Part of a small language model's weights: LayerNorm before each block.
Each number is 128 + 32 x the weight over its row's rms, rounded and kept within 0 to 255. Layers, rows and columns count from 0. Numbers have three digits each. The size before them is the row's rms in percent of the matrix's.

# layer 3 MLP up, 1024x256, rms 0.0526, rows 760-787, columns 0-255
087:079137068128089182142156148165138124124052116082125113123070115103108129131115117155196114138170083120208130079089113168064090153120163123126163122118165113097170091112093150138137041065178135105164094142182043129131196095093093106110173116086163170154123115135156116136145153176166086130096140136131127103157099099110129150160126115179082145153102130127132154104162141142157124075116110122106081154084090111131122147173143170097090124106075139128072132100097113088133144146105137123120150146094099136148132116066104090093128101127137125105177100038142115120130106124154108198120157130143177121119128169186132121101176179139136140133136133141109204089086096101105170113124135156137068132175113058177196062159099066093090128100182130151129123109143130111145143140119195
112:128154128123109190126104195119123111141125062122144088142118099159123126118096145145120164113172135107142104136126057093076112102162119149116154158102131093146137139168186130106142180103135142149155159187146049176106163138063237147140157153081100064123176129150135062100155055137072106070078126126091127150138137173099175137122100145132164077179137132105132128149149158117098110102146156177124141155108108173179129144115134171120077143120142149150091150141125115141182152124133163143050122134140103175186184131075155124084122162131063146130152071034114101096125123105163136113142104109187094116164137121117144172120091121130118151072107181106110141184089062145150122138080107145145167068125126117135154138146188134156139137117066155149191129109119073089099153118161134
101:075105171099128127086136164076153128119184152101099194163163138175078106139176160108156108102161144118129194101092174100123127098066110168093152106129156121172123116057110129104119074187128150166137077131166108100111122141121063072120102182140132131159104145090108088154160175136148160158116118117122121151138104172152155095126128083100125123142107105158070193140129118135099152091126118126116163168132153066148123155119164082081099193104138116091141137153125131124064103128127065198109106087064151108142093121158127071086162127145113097102140093091091108124116141071173114153120132163179210134138168168128109128123063152115160194111166114094206134127090122175093174145187155097157127118177115155079103163131078150056145106151119101150102131135065144141088127148151111
107:148144096114108080091123102075114188097156107088147121079124136094134152170105137112063135152157174126092083106120150174157108162150109058097160103128100164098169184112168118168108073107118138106158170097154125107158118142128100120166100140110130124122099220140166099167183118159079117166179148151137153150061148149096135162056143085126111184114155160126168121125078180124141129143109156116132154157164122083126079142082144141115136127065083121096144136097138132113103157124086127128126086160136116135123086117172130077186101132092102109079182163113096119195150159142116177138188157153108120157133115172097073149062112141174178128143115086091115169120095088118088126184065135162154143127116103203173125150090179153090126136207085130111157173140103203157136115103120086
097:169166092098062118146165082105134122136122092127084097160058134170117124099155121068146089122143110147109100141086165104148142127132092142121204146133153066132176101102134087108176130082113132056166112072178083118164118141154084091140118143097082135134139190140120185166141141190106167074167151069104162175134129048133082157127121101154186086096152076094097075122077101118096175087099141091157140145150108163070138098121156148139198183119172151086115095186119119105110078170172162156131182081092122162165115141129145147099124100140097121161111103151125124165164073160131173129133158098110140140156171145055160100151100110169154154103138163183162193046120111149127151089105104150135130153127079154095122163107098132126151106108150109139123156138118138127156078127149125
115:126168109052071189122132142105166173113149122127171121133147196102141104105169065117157083086102150132124144128145160183126127132081137170114086131113142126132138126072113112128180124145139153092138066174114163049066155181157126164083091096100055143158153112098087181129121117124170103090132143129170163049073139102172129100156095115121176122106194153061059157086179076109095095115149112146054148094135155127070112110130124109146193111158083122142130160203132106117118146144084120157045086131157112150136149122167133146106158175132103224091139176122097177111101195160140157135109090109140131111174160124113119157149108157172151155127151140133155110144122079128123151148131114077107115112149125100166162146105143121142111165101096121121121139098146073104142167124168100
098:081140130138097099107121143120091163156143148157137101138131090079133068143111136059134127122129150138134139087103150129130148085129199141126131082145168159099094099049117066107176137112208122020129095157159170105184113120121124096126141092115113101104141128136107158102140192117136111134088168110146112098074161064131144144087184166135146165151115102104125095114092135172188136104175119083141172122161097117143146148114102146144163108140138133150144117153072165091140137172148125188114121167095129139188132095097110160135161117153218100130055118128162138133161090136150069125136090159032135124104181161108088122179137105123139098137127135092104123104154128180126117106149159097150158182135148110091073145065134130198191139132132095152165184154201064085092149128162100
097:133125130205116133114104122107140088156167091088080092141139173110115090101119099110167130092145142115148192083174107146063098154119080082103145149143065152119116182158128121165132085128092149163185212175105126127125136087133147121123122136134120173097101174100186100152094186086082183141181126112122145186143117151112127089121178102115141107146109116168107173152136114070125105150191124128139110079128130106098131108178180109116160078118158108105053144112156051100132125149174161134105094080084146140118190116141156103147080095125151160127132147138172178135171123187121151142077109134146125194053149239192106104104159138116150096117168106090122170091093184124121149173094125131151134128152138139129099099135164101156069138150139169152128172108117077139109161145107083
104:143130073093134126101123130156069213146114169142146108133134133105133125127090114146128119127132125171133129179107177171100146108151078109147160172096121120123154107154116112149125126102136073144204156095186147114101084114095063184132161103090077125176125137104105173072120151135160175094051135104120137109095125164167157181115109072071174146101123152157177154126188111074111180190119101092097120128126089109094070161081118102170143113119190116105177149148103148132086130136160080194056087037150112122133101160109103187141124111092178061138157156130089115203136104149121128144137142142173093083122104100136115122142137128195101151097076184125148180140134171177121134115128141065190125114115160169145117159108124116112174123134181125146097101113131084110086119114125135
100:084120145177108124059111073124147173121115117106156061134076119121166110151147089104151136125103175149105076105099138163155152084108120086064159179120180088109130097166096151082112133151163114121150157099137092146115100128141126159189102127138134114123138206125163141117117069174149127123111078126048126136161140104128100078144143117126159154166102141091011132110167109039117131159088136198123099175148138133109117105152166131158135083130200186107146137145088130153093205112160138122155112205109162125104100163144047164122124087134203113164149145156143189137143143093106168131153150062170147113109126151162069135114115090139179107138123101128121153186076102125103082116139151115152105168117130171136127161141163082164144132130133094091133193149109093110098112106109153
107:129112144090120125097143163123068131108103148080095149101117158178093107162124125147100084146100145097156127154063163088133082098121150147104132145187145145116155083067113103147217156070141142116125157113163115090150154120082113092132166184126121199145149116120138099104120164125195130117079091108112109147151141100145159137128160121100084137122123154149155157133083108152061136081109194132168172104186141142095106149097092125029144134145094100179098185138190113109152102084111139155090072134097166102158103108111150102089144118167148113086164158119053091164163156106192187067111116170135101098117097117175098145041133148143073132158100121167091153115127138109169136170128108167133136161147082145125111168126124182173126182201135172139099134107171147101168117123158172
101:070160111089152101122106089118104086117159148076129095171095158137105140169153055150141104073084106158150087156123126161140107125161088122145110168113082210130097169175138093130152156074167115119110176104160123183155168075080123091144134128087132140117119111107093110174166101042085131154072092164077091088164163129138123190154167146109154122085131169150153131224128137124140145158130123122174103122153179195106080145177076134167166100138125100144152171099091125099153106127137098113094098140114110146108165181097167136160150139092109133127032112105085136098137115173075129233131167128134100180115172137130077113086162128121147076133132109064115154095148141151098151099112150102171171166073127104118119149090126147157169121105118145089109131094115123144138120111078147
093:190106148116156094164137133133129126176106103079082128127145168113164091118088106113189163119123184144055149139149097140163121149140178112121138164174140071168087095123127151118133113099092105127160129107099130141115118122144201153218133107180144127176111173073133127117151195152154108152089098086103110075151092199145146119133133104121183115052137104097114089137108120121105104071131136127116130162179152140113114088135072101149150119178155098077135161150173126135115080130130079184123119108101159110114106126112120116110140186091116110109060114192084135181086156082102096108157139160108163120121152078120134084209080128129143092166098152147086094160162104129084153155158122167122148123094114175163056092124153147108115192081101097112093147094173104108126180126144229
107:103122133095115136075071133108121112191139098154136117084117150125137139073125190125124166157164177133093107153115080148141102123173072162078104123122122164103107113104123087111117136186136128135105146158152114126121100130104114110114117131115131121095128099091154131090113148087148183054173127160133189096138177104162074118077138133112164107179146126165132129041105208107139054178167124141100081081151121110093111109093176100134109102138141163157177113121086089145099142072126103134136177159109110147116099110155132099041122080105155106088090060142116119085123217123105097135148137154201124114163161153126152195114111148199100165137112144141091122111173110122150198081104213094135140092148149147184129133122126103133111100114135098128177184128091072130066161080174137
101:146095120108193163088140107127111132169124166114108163145131129122100125149127173118134155155204134081203105096169123126031113118108179117120111208074131088144144133066141067136157137106104150124098180193091091082132156110165112160126111107147192163112193068137088109070085085107106148152159140116166116114143071147153112117147163123105091121138097106110120090106142140104138139124193140198111125087124105071161132120103125122164138157112116148153098137106181134124088083141120106092126094130097067065153178069120120133120133184121124101115153171113062081108109139150092119179131101088176114161168073158128118129093153160153126089143159111175144171114093143148204149129233127064099132109154106100057116132123128120138105121138133088171158111132179180121148120135148097
094:145140153174114128101207168174172153090160107153117137103126110085172119115154126102119112120149127165172169221136107133093079076139051141130129087082142107155062145123130163163143168169134146081163169173110145104199089133070120110109120163077134131148100154111122104175122155093153124074187164122126147065146121125161164125121125124161124089110123131156076113152131155146153163186177064100160145126116145155144080148068107133134147177136104128154136096149125192095146150162095095109076112136131156146175164154125146108149140098088112141081157126107093052114097106140117129140162095112096110074104168166105095183097123110106199098152112104095133128073120132116098095064177111212128062117153130175096147134124151155160077105137122118153089139039118140077085125094107110
106:136134101124101120102055112143117159158166159131084115187116085139166150098066129115132126120158074120174170149114140139129169072123131101047121143178108140127181166152168147096157128088123167137135090133069081154141133091119079104117046107148151160100159164128166150144156131151151113147156151098127122142163105176140131130099094103116139139131184035191123126124152077154115154088152137106136038091127169085055129126143142128179122136123134141161160086143076138098080154099168183147110138122174075126119104088161141119115193138080083110094155152114081106117144141188113092134155122152162152098122090121138122152116011056137139158142109127140194119123126094127092061181136167133123154105105127133160180124194148110133130066171103154058144113166128123099140117115134124
102:065157144090163074190161052134063181127155154159126141117109085204105074109090188073135122145159152117114138142141095113093135119135193111123136123070160106087166180081116168135108148148153126155158129118186133191135099066112147095172134183120100135085137158148107111166158112106138182143185165073185096188170144128113160103079115094107125103104154129123127121103139174112133148152097173122145111096078122139113116143140039156111105129144115101113142145140093093147106089132173140090206112143094124136103142119154094097141087139093084118121164128166038079108127112113102134128124163148130127122109141100089105117166137150181152099135175114125101068113156170111140183149148133064218124128134103135163150166189108083158126110174065144115136108138063151131133136078139100
092:139151062150082153119169129151138068117095072180202150137151103124117095109154120145131153188162172143093057106128093142067131111121152157120146092114147163056116164193129167209090130084115116086177144156149134075170092185129117121135129124097062162152082170142053161153136110164083151093161195148143109116146144156124119062061117148136094143116129142190119162114138119096125180106120133137112146147117118141097168151116097156159111134149103126170134117070169110139151101140146158168142076135124086156120217118113122052155097132131107142130165169145127080121175142106080173159160127126140129123139133119126085155093218130174113152098149136110117122054170126152161135060127077164132122140159109129156146178132094171080077158067170142107141104116107120134146160111124159
090:120141153193107158099111131176185152154097119136128137147066135063158145133117184033150123139058131160148130096052109127172113150144133150090130133146064079145152084133087087114160129142085132215143097126098128163130175120118161137123090157154168142161194122106167161136122161142161152146113128141119098212067157154111129142069095133127152099100154110087161094116155174066133145153116133152079160152181116129101135073125141132078135131137092137125129140155102151128119108052099071146138177144100126117148206176104195126107120111131137151142099132130044097150157095129178143107103142124161125113166137118114120153085120223173198139096102108103122111121141129110090149136158124130077082121118091160116116121165058128123119070141114119119159115171167136101085096148172199
096:109141144164137144147075128094145113145105124081116086134152153137106143151097157152127148117089171095106153093114092095114141156140178102112172141174105113131132115176154122081098156153141151184169145055114032154135100106117059133119135184097087104121134145145167084111159136191158175100125139137105086101183159133176171159161143104139189116164140076140086127158113119089119122066106089168124140165125082149155165142061123095107076122145143155096121137144130133172156087051164218141144164060148148088138110132162070168151147130164096081116152086059149124112121147127110099106141183116090146138110199179142103141110065092120166130095069123183122189187081176098095155134107078167156200144095097152106087114141111154134125109142153130078149098142119143150121149128162125
100:090141174125146097199140163119105062087135108181152155132163090183056141128136123131170110105130191124123165126150148157046135132145112151160123159180104107139092134171131148098115168123109137117099112183149090092124165090091129199137142177079137200145093168149100125158177152169143101148133124143130065141082113160135118090076129124114091113152139146124103158175182141097135117112156174146149141130143069152146100093143144112122110151146123132187146142157209099138167105133138161132049165108165127161140103072106141109097147123065158073087168108105104123128148078107191084231114048136161100170100099137081167159138151142159136113134109120160102057100153068119088070151058170117122135134136086114111112135160141118133130082114121157159130142103178081127086130149141117
098:120096167095098141091131117110111147109085164122132115168139071112088097145064143112121171072153138139147178109087135153181184084142101135166115078194200152160100137103139105148089096177141181213088088117119091139138131121109114128122144099093165145076175119142109147118124124091112106123150180158152124089156185082135114160092146099099170150119114120116154063193099130130113105122138107145126116170166120085156114057070128127151127164079130111090117048103109159089148091143120150152175113141157173122083171145090148165114087119142122154139129105091133165164153038130123118086108186137135113170146120092119147184164164107089112141081160148165144157165116074118055188152086108048108108123127178137155104203072114145078143104123138109135156106153092133127125114144099191
103:082053081168125189127118218169115114123132125116125167142163093105114062046120060091086185160159113110146136097200170106152142142119180128121140139116117065138116155153165109154085168088121133111114138102117123175127155116171126120149058174121149085162151092147143161116127144152131097087156157150180152120147059135091154076135134115142117138173078096091180092069135125115122117136131079120143135182116182150133128097150113097133165156121129171141132145170130144148152111102157118182147192080141079159133187150145121156074128108063121141171153163142102101131118110116165142130169105149141147105124097092081127120181153116139148116173140190167092123165125134179109154103071099101164044116081097084134128180139149169089083164147080136159107171161152069130156120121182128
087:132135082130128103114137138123113162150141128165086092067115157148184090180107139124116132139117163118135106133086118126066141196130203121156106144174121162122067121134119136111184200184117129159160165178165080130134116123135149184185128126178165114097148118098120089131118087092155077102115103125142059124112185170133160142101088149133115115092109151165088172108091098186100168149122155184059135117171137117059104130128112199133168125163110085130060123152209116133134130131159157157119146112116182144059173141088097068135126113136148115106140114121099145143149192121156140152072103140108087104124145165129103148096082124166096146174185185132115122110105136126129179182060154156167113161121153070168126139076095092070086091114116073168076147155117177138127130163137149
108:127137128184141163134122096137114114114114095131182119184106070139129119144133119085135125165160062126102141066103127109121081086050135180176176093111129102098143108145133151091150184173106150149135108158173112149131080130106175157109099114139130120113119125143171176121142143128172148121149105130131114158119159105126092103132051151033141170105114035081106053083076162143161111143151130109152146136067103119114120138163083130174106174159137077119171156085155154119148091145173159109159195184087142135087108117132129160104108215163135130174099077181083150156185072143143069150113112176090142093161147152169135132059100141160153135093124098100133075148130176117102181068101118124143150136120081098089172161127102113114178123155128157085078114125122103158161148127100155
108:116105117124082087156069167190132119125133177150134151130127177126143089108180075143152146130134126117178135161101187115087143128067098112099202117110157166095147073129093150156102133124115145165132079135140127133075130106162152092092134097158123152188074123138138175090111164132112141135117108059083109152061098174127094146113139118112167198109136129027128100108104064152164125140104131086081097211089123087140112114132137020193108124137092140130181137115184137114080066108149117163099154157114098163093145058082165136138152148138095128126141174084114143166140102095128128141178144159173144140100097100079110109164107098152098143103112104090131144156127122153162168137147091127166082147118138090080130088173059120158100135130148169158134133119107047070152144127132139
098:165145178166131134172105147141147055073212083082119127147130175107165124094108216158060155101085132128166194158134083124159089125125099112157152122143151094083109160102112129132127150140133144193132129119128109166120134115141056044150133156123147173085126131103104157092138095188113102092135106177163137090123104146081135131133133117141146118114154095147162093127094086158116161077140134100103159161130078137118178146114141097135138160164109098141199119148110124099096069151149184121115112136130108096132152102035113196076174149104194102097119145180062118138124153161160105117131096195099125141124074117138157124177090134122129186154076165142121174187140150125128094150150108131088072071105090180146103118075126085096134100135131144082118123063131170101118149109146091
# layer 3 MLP down (transposed), 1024x256, rms 0.0526, rows 760-786, columns 0-255
095:119094126129107159151126148087101033087144160156100130149110122127175175197160190100161134128137166087116097117114113084065046107125167113097185138102118154120115139137104140102193156203082099143124144097182116070131130094159118148146146145106118065101120097124106157074115109097128175184096084046126109195174125182163077089156105063131141135129138159119128152102167149133096109141072162179147141118199180136146140128084168124127093144169130129135126191093152112121143072115139138095161120120105160104136133046141125168117096154149152093111188120120143147110145190090125063134102111093103073179099166168162202171141119117120151168157160139135144150144110155135159091141132106109103108114101091121086123115116072171147117098103148106112138151183170136147186147139114157
114:170133136172154101118113133169110093161163104129140124141157164165105123170072160186132181076153093132134133130046151160129112145095148147148154143149107157138085070103143181109099182130125130144194165104137090119159117132133134103081128113124065145062118123118117116168140158109136114142153154159092125141129211142137104155066122103150153136098155132122213111184111090110071101125126114082123115142163102153162123159084092122047090117166074119122114167072094109133150108141145142056069122066147073165132167134118140155146109120134121215117051089163160140114171082101123119117138077138103136085117158171096131153123124079141174152126116072153137063120123142103083164162086092140198136092085062158125125099156076107090141092093111191088118143174118133103122113119091087
111:095118125086175073093176148076155125154185118093095190094150069177131130085139147096130126163151095141088112054146089178081103138170140140174089133131189128153145128092061121164121124182157104159096061110143156155183090160122098128074108107101145158129166151128161143091180134078128150160112126163109125115185171143166149160068143100152083160153114161161116102155119127173108170144121137058135129157142128059140117137119162130080098168138141099099162173170108113135130152174148146079094137141124134096128108065133070058115117119135098083137123113092111099103115136105140113136122114179089162109178109115112118111148101188143171115148160091178139180155077136144096095131089110109131139088144073103093123103174057115127123202159160147101126166183142137090041118089113095
105:137100118127115134122109112113112093128092111152132110090084111118059109097103121185173096141120100163060106125167152135093151134132128128141035127117134081134133133161116197170200140117127184159157129141141097116120069166133076144139100161150118163104120109170147190093111116089205120121163121079125154106061081110111112093114118099137189147161167131155090079140159113079119067152204127119133093152106097101144160118114110154139099156169136108198088105158047120133102131147163166111097072112117101127122142116161107147163118104067076077120161091180130126156105071101158104087167131067100111134150094137151113136128151087143132102110161135112231142115120099173056190103132148154166144159172111164131194111090099154121136133152100134131109176125128159062097190101123144
108:167077078117135152162150157174147141135179102124175102120154103113179109132125143125105104140094174132115145050085143144132152148108087085125106139109149115127131187113083124123151156042114105105112092120130143172094145147099125075124150134110115072150111107103177161185089139069167125060125129146061178123110164149157174143086131143164083108145090127127100145174127134132160155099158142137083137125148127139102129178090180087087087124152077068117120114115178112141171090099130129116158109028111106135138142161129094170035140111058108174123103146195151134114157186135105130132101137052080118068123103119102130104109141169169148186122137168150153142111153160156113161112103092114102177158123090082111104099098178135170145108156108089137095062119100059104087136095142058
115:154123138177096102097143102108089073103118146122121139101162127084160156142099087081096135127093168164133076112144131114086123127145211134136139123146157155159191169076055122055119097108151167102119114165108122129138117138093069109178130175106091096165120124137116122168114077104114130135127070112167177130154094092154182137099159135126112138137137156117148162114101129097100177107185108117061170135111171095078094133093148135083160154085120159108123127172104146094089204128141239109138128112110100124135204089144218106137057109100143110070114135142089116139132135146067113130037091163132076134179163118129179112166148137168135133140164155139136173147159072099163083129146116140139140113116150112137170114121141121131142122128140079101081034146087109138107098113160071
100:112134103156112141095118181124100141112100189123108133074076154131118125137107137129139137188137182142179103132124163126147141145135138143145161155169119069093090167107124152170092151123158165116120160097147078135129096133153188075053163106108177174056143113203099168143163156171170216104140116161157123150134151153039096110079137142150131135125113104135142121110167103172107170166114162105154069182118165088157129067146160149158109100153114184139135119115160146065175080073164134111128192140151141167090090139126167113150146151136169198127133076160109124109133096106141133177164107131113139079238106123115127091098137107138115133170128112114112152116166126162085172107154122104163067110160194143138145118116154130094128134107220094150156105117151069168124156116119080
097:122095173165142162150120169088127074137123143132068103158118077150119148141085104165129097106164100127130092134133118141159164162186161163148146087121161180096141148146083122127115129095097106167064127069138111116103079176082182135187153146168133081127189066136083139116125109125185102115124146148124073150135122113153111143096110114104159126124152141144105132118163105114081162152125131156097182114146082172153145186146107097149027123124162091137115127095089254118170132118146110094064167150156127100131155138130120115111124087154120130093107112100106138099151153103113127181100139139104101111161080072109175153101147086117171141103152097147192129151195058128132143144143087092153120161146107149065110078124181149098179080056119078131145074093055178130099115149110158
101:110106125191179111132137121095048068169110131137066165129083121133119118130166077115111100101139118127087066151101104142140074126157128106088081138145125128109138117106103150145110173124155105101117115069097113041085094080115109121090127170113037096113131090165119156109124132144170120129113180083127076139176176149072115176130102122061172115111139136081128164150158165123125184116141077107167127080131139166200114177099111157120045134134118129135117122085104174079172077102223110111124178078111161082147116146192154088161093163142132166136142120047112148167143067144121137136164110136086081098147138158100091100153145114139096087087181122139110142134111154118126111149105127134114107125135090172133148153179095157175148133176109158113131151201109165106118143119088151
101:058134031117186107161145186140121108140186088083151088142140112095103066136106094122059163137177149139159113114138050160103073110102132143160077144159082121102185127102145137142098158135082078124149081130133087079086106088128135123101130120125157122121117072127084102151115154116160120144139101127158133170108151149141166121148062162172096135063069091137168224116111137201089144107098151101122156055129090113180134131108125137098116137088127093132145134067119090145182123150129119062124094076140147091139121138110202092184123150090135147109148093096074158105121107127147095118102154100120178107121139167142204131152079132138142127134096140141147151078158129133122144152137122152149112051177126060122167115162187152145141065121120106098102095146167087122149128112109112
094:142115148107202094141061106137114120173092070130124137134110150171115175091134117150140139113151102106120129105114070131164144147138107143109127114067097172136159150156228149083142197127100112137083139135153132142147144108141152094154152095111087115064107158154178151097131132103152100091143185157125124146128150173102176100161135176155136080099109146120172130092124086168125147172120102113106101210104176142175166113180194116169154103135164091177129104131134139095140175090122199098147138088157171108116113114149160105166108116142121121171148049142156150080115114139085094128144155097188141151114117118062142137158064166170104136160086127101150142161161160141113104104200191181099141007111155089099123103085122140126127115119131085115186151188124155129104143183139118
099:109159122109153159114077177143091154121140157133154127117122115109168081128048150097111110128171112170125142105176071120185088106085094146137134149114132126135132174121172126107209118163153163106094080115127105135027154128160124091149104098128141091135095058065122181136129077151092145112108127142156111120124083091140085166108170125114138109127115137126080159170106077149129098078129134136137190095105129115079135195147180192143072127154078131068154127142128104160098135142139088109117144186087101162124176066121111067088135162108099158175128111150108157114051055071185129105102125182105110133152141120088166123096058088153157099085140117134165077137109127160190155130134123132094129083133134056100143066125122135147115147162122087161143080149091098091121162136180123
091:124132159069060134088121089071109139075134139120110074169116089143099131149095179161142126138161132154090078097187155187189107115086153162121131137088111134150096149174133168144093126144196167113147166107186156122099127134139150070168041157132139104132129150142078097125102122095117167153138117063140120114094083104144195151179095141037154141206132121147063104141104099134137097170137092203077093189159117136138129148096191091119085068111114175097148149097084143172128149126137157096115125172158169135103162075184118101150115105157102173084119091088193118110163104117106097172097141118114152153115094063114126178128149162091119135090120093166124119132118092078185162121133085120118079125154124122123151074116108086116172091175128134111105106117114116113141135112131104
101:129129141116100185115075175073105078096093103135120125159159151174141091146061084127121108152199098140172158148123123142044183197184180079136119107117104095145104132129149151050095178137158097119090107099121134153138133149086111167106108087124145136122067075116082122130159161115180127118142097137117097138134103183182123095179099121117127129119116096136070099167141062123184127107094134183157088145128069147138085128114131134137148064142126082128154082099143106115100124166100082125078135150181150107120073071062107111142114135194198111135125091113134151120140135111134084164157063125117095169164106159139090109065134110083143199129099204080091157126165067092143124154145163133128149105105121122150141150105095140117125112188120109128159177120165116151141129174110178
113:067172165087163117153159134133090136159175105109103144172119176142156161143150090094089131115135108118146117149139129082163138082110116151125165134113074162166156080143145130121161122148166070158125103083124119126100122119108160106159139160085120071169119145133108142108129153130162092113041124106105142097119161141082121138092115130116090099115130095155178142181099207173186119112161143103171102121128135162125178104141124097111116147228096108139145143048095169166118137135112048144156129120062165122081107085097097089145077102137161141143148135141111146060160128087121101125131133125116127074112108089116134123100121147160189126078158221099041113177124103086102120121121144113179133120155115092139176165081156155106089113090056166111156134107085128220179122147134193
096:111052157124087092092161121078183111113080157106124170132123082150127152131061125150133139132146099120153105187124097126093100113168134162118126143172137123134122107124143135086127149145089135107126139067105125107112135103111140120081195077103108087102144028098189143161165113111198160110105117181133141107178168125123091106108120114156091098115123070126144109104192135157141118065142083153106103145127127086126173085117089141111090126116164146127150137135086115146072069188152083131202136112126116122171108106144108055144118138124132131112182146088088129050141169159124084142116089151098044118094125073129160146207104082107114109201091094153077130157095088086130118150178068139166116106136139143125152111134130113134108154116109163040135093121162139131072153130060093
102:097024107193099198160097099096147170142116139131132201133126157095133155141149165121102120069137121120167110136136123158141124104167097142150213106169066097147087123134104150113140200115098132069099161108113070133109119149122185192072130153128123116143117076110146119128095170139144095121113158102048117111116185110096154133150129104143139081072181123091161143145149152074143146065101147115128092090147109137165114092135116135057080117101204150102114147066090093139177130133117120097133137114132149141128091157149066118140165103069087127140155078109101168150067135099076108179128072115083152119110153105137099095137088151147144145147141104177108143130145127081120068142098077105155153129156102100170084081064081119164082144091102125103148112131086142145131081172094134
102:139097166130109107158134156077071162141086190088155114151171120155143084147090110094128127093103118142132213195106112126156146142138132116103099104190109114136161121073130103168172151112135076079094133128095119154055181153147070159080099089092126156113132166094151119159127094098116104062145126137190092050129159079156152104105143166157165134185130107138111169150137192064105083132083178143131161159157113161069162129103091137110103133111151154141132170141170141138149168195077137174128116130178153119134136111131146108154148114149174116068156124127158191155091121167134111142078180164130091116136125054081122143087107118160148104113148106111201143136104071173132130122158099071132168131215098108089151121103143097094167129113138112151157117118092120168163126127203128
099:191112165163104136156110079056094125118102154107089156124108084136085148179156157100157107136111153154100130165158092103172157166186140097103168115141073128121143163156122094087134205129053147120102130129130140148065160095156187117156176117165110101129083065123187067130145068159119128188142166172090105178159103108105135107087131190116135167135115097053107073113117114103109094182110115167152138169128117179147148131113115105119168111155157176145101094110120120065125071163170104119128100105101156100095108119059107132123175114088149067124121131091124163124117126129134119154155088127090109124081197146163168119180127062117144155168140145138123121107142133089104202243128134116149115107114115134106127135136095132162142093114118080124140115068091141171101105179091155
089:124146099137131135144141099123149144094144165122164093133126149153133124073138074078109135138088103133140180075151153160148169122153149116109157162116152113105139112099095166088118104106071149175110086124098121153140122163128060114123082094138198146130098111081141118118103138126102152107189129097117201132152060056084183122173144094080119204190125050138092088164141132203141089126141150120098112183092093132112104147052151153102126107102107089159149157160083106114110147146099174148131149161161158136080120152183142148149100138147066092128108075166151134069120112096106216165139129203138131092133123133168145139071101074160166092122160174126134120110164084168100084093125130148159204117167100158105108102047179162097124103144133142131146117132151099089108145098096111
100:186106101080116132162162143128129130145132156139094109127071142158123140085114149097129149133133137132073142128122159085138084113093107204120078146076096131139169136118104094129145054163080103051071120133155193105171151209120130152149108109130133146152097109139098161113124118076145097088119155173183116118091144092169127164119143159148136194122120201153106195117125156111122074161193099072136162154137160166145124131107128152166128150112157145171036057106167109126121160151146080169134139148113120180171149122101151132204087079140139133220088148182111077124162180215102182129079080158148121114133132138089191179171165132184102139138130113108172092146154123134123156143123116129123123122130130100126146178171146143133102145071130151138127157127166128116185104136133143
098:158119139103122147093122180143150124161156110140114071093112136100110144146145119086108152115147091153168064180159147104170154116112142099128130096136088115097120125110154146156149132077138111171164082155115108113124139149106156069175117074145104089163149111127145085125073158126149087178117163105111165109129146132168091172171139116172125091107134133157186065158097134175125120119067058113165085129100058146093125153125113168136142135126076140116110113129064194155107115163086150074202121100145197158153138125171124122156104067186156182119138170126144111101138105143168144060189161030128154128133102105057155089140053115109127107149123138164100118152135143092185169144144123112131070078162126126177114107121094131147106103057142142169182068174077131152120106160072130
100:113132122153098115119165067069153155127164152071104162098149095127157065168208112141168177111108138099180179162191100100108119168143098100175174135075130111064123132141110134189137112161098055154141161136125153152081139116146148149119157124175108139125136200104152110159072148131149122112117166157097168135138160121127098126113148108146086050165058137161124152076181084131100132122074100129140171161124183108101153121187115107118114081102183147153095114156107120183147174098114164136138130111154127166108111104128118134136177166111142070163102108194119120051120067125093130080113150078174083121132146124154147101147103075108148126166142120133174051140128116095106122116144164130139146093165115137142169075129146185162180204110165166083173096117147086163149150124120161
111:076144125136090164148104104178119116178097063102127106142166142087071136144111146193067120129086109163115153150122097149139159147093119131124055108091126146102130147092117156148097122120163130157172103206139116155174152123194123140120099132058090169135095121148139150135153155187093111130142075131168164110060158110210166150164114116086128104102058162091074134124096130178125094131139116067102134093149176064038154117141116166119148141157178095135068158087106159104109162168100139122117123150124130143124116159188165081114110086114090154132100192135078077149138141128139097105109136113065157143198149142123151192133085121195174086130100106111110144098104106164087188148151177137107118106114173087118147101133145146137120143106141181147079137143185134107146153077120100
096:128105102112112127149135123132199115069139092086069118119135207114136113115115131114181145093132133210159137112127155116157091121129092087120102159120180110107096135171156120115155088108104119160172116152181112149090134141096151166107141188132170099082120138091085145144203154125100119139179116176211139125099167158171090099157143205123092067125163116109121179072080113115120182155171012119113120152139122141136162149124122116193170080156175178136115160142147113164117080171093094188133139125164153153148134123136109145155144097080107100052152087057089084118177140178120129146163078149102175121112158102075157127133144157105112096075110136138132092156161155204141092123207150181099127093120112148108142102095146105126127116141136122156119158086143151099133118134140122
108:147081088118188088164163120177163091099120164132094148054151180125172140017116147143154196099127149131130150112113131104147125164146095112093116101115101124107190105120088146127119081091104141117115133120099105101190132096164077160082154125107139181096124143152163108105096112186091088139120151153228161048089119076178074136142197111127099183105125167121156164182086100159123161111150160194178176150122120126050134108162140152158156119134153126144091071117145106128108160143152150174139117111140094117127187158144145184118137051163164186121125142115157143158121163117115136103164137104174177175100104132116112102107089143103162143156156151099136152189078099147167079093149118132108150071126132129119163101118114113155150148154097095176158157156156137089105111121168131
103:102176110105119132143091108148099147126172122115104104149141125134108204128087105147113123141174129165092075123130161151152151113157128128117130087127128134126130085167121074156101143121084103141140094119153126100174146178159112145076086143085121113116117083178093134181202126181092121091106132122148090043081107117156105139202120179167092135166138139114190168189100082146057098144101179095067084104125182114134120088140145131095093157084141128147140113144120128152096164175127129068125140117140103123094096157175125099153132108153161147115161124157167170122156142169139133132109090171108121138159041133123084122147072110172143135142143155114165130106043074158156072107160121199182198106149189112084126172103200104098111117157148152088138132164141100184194128122186145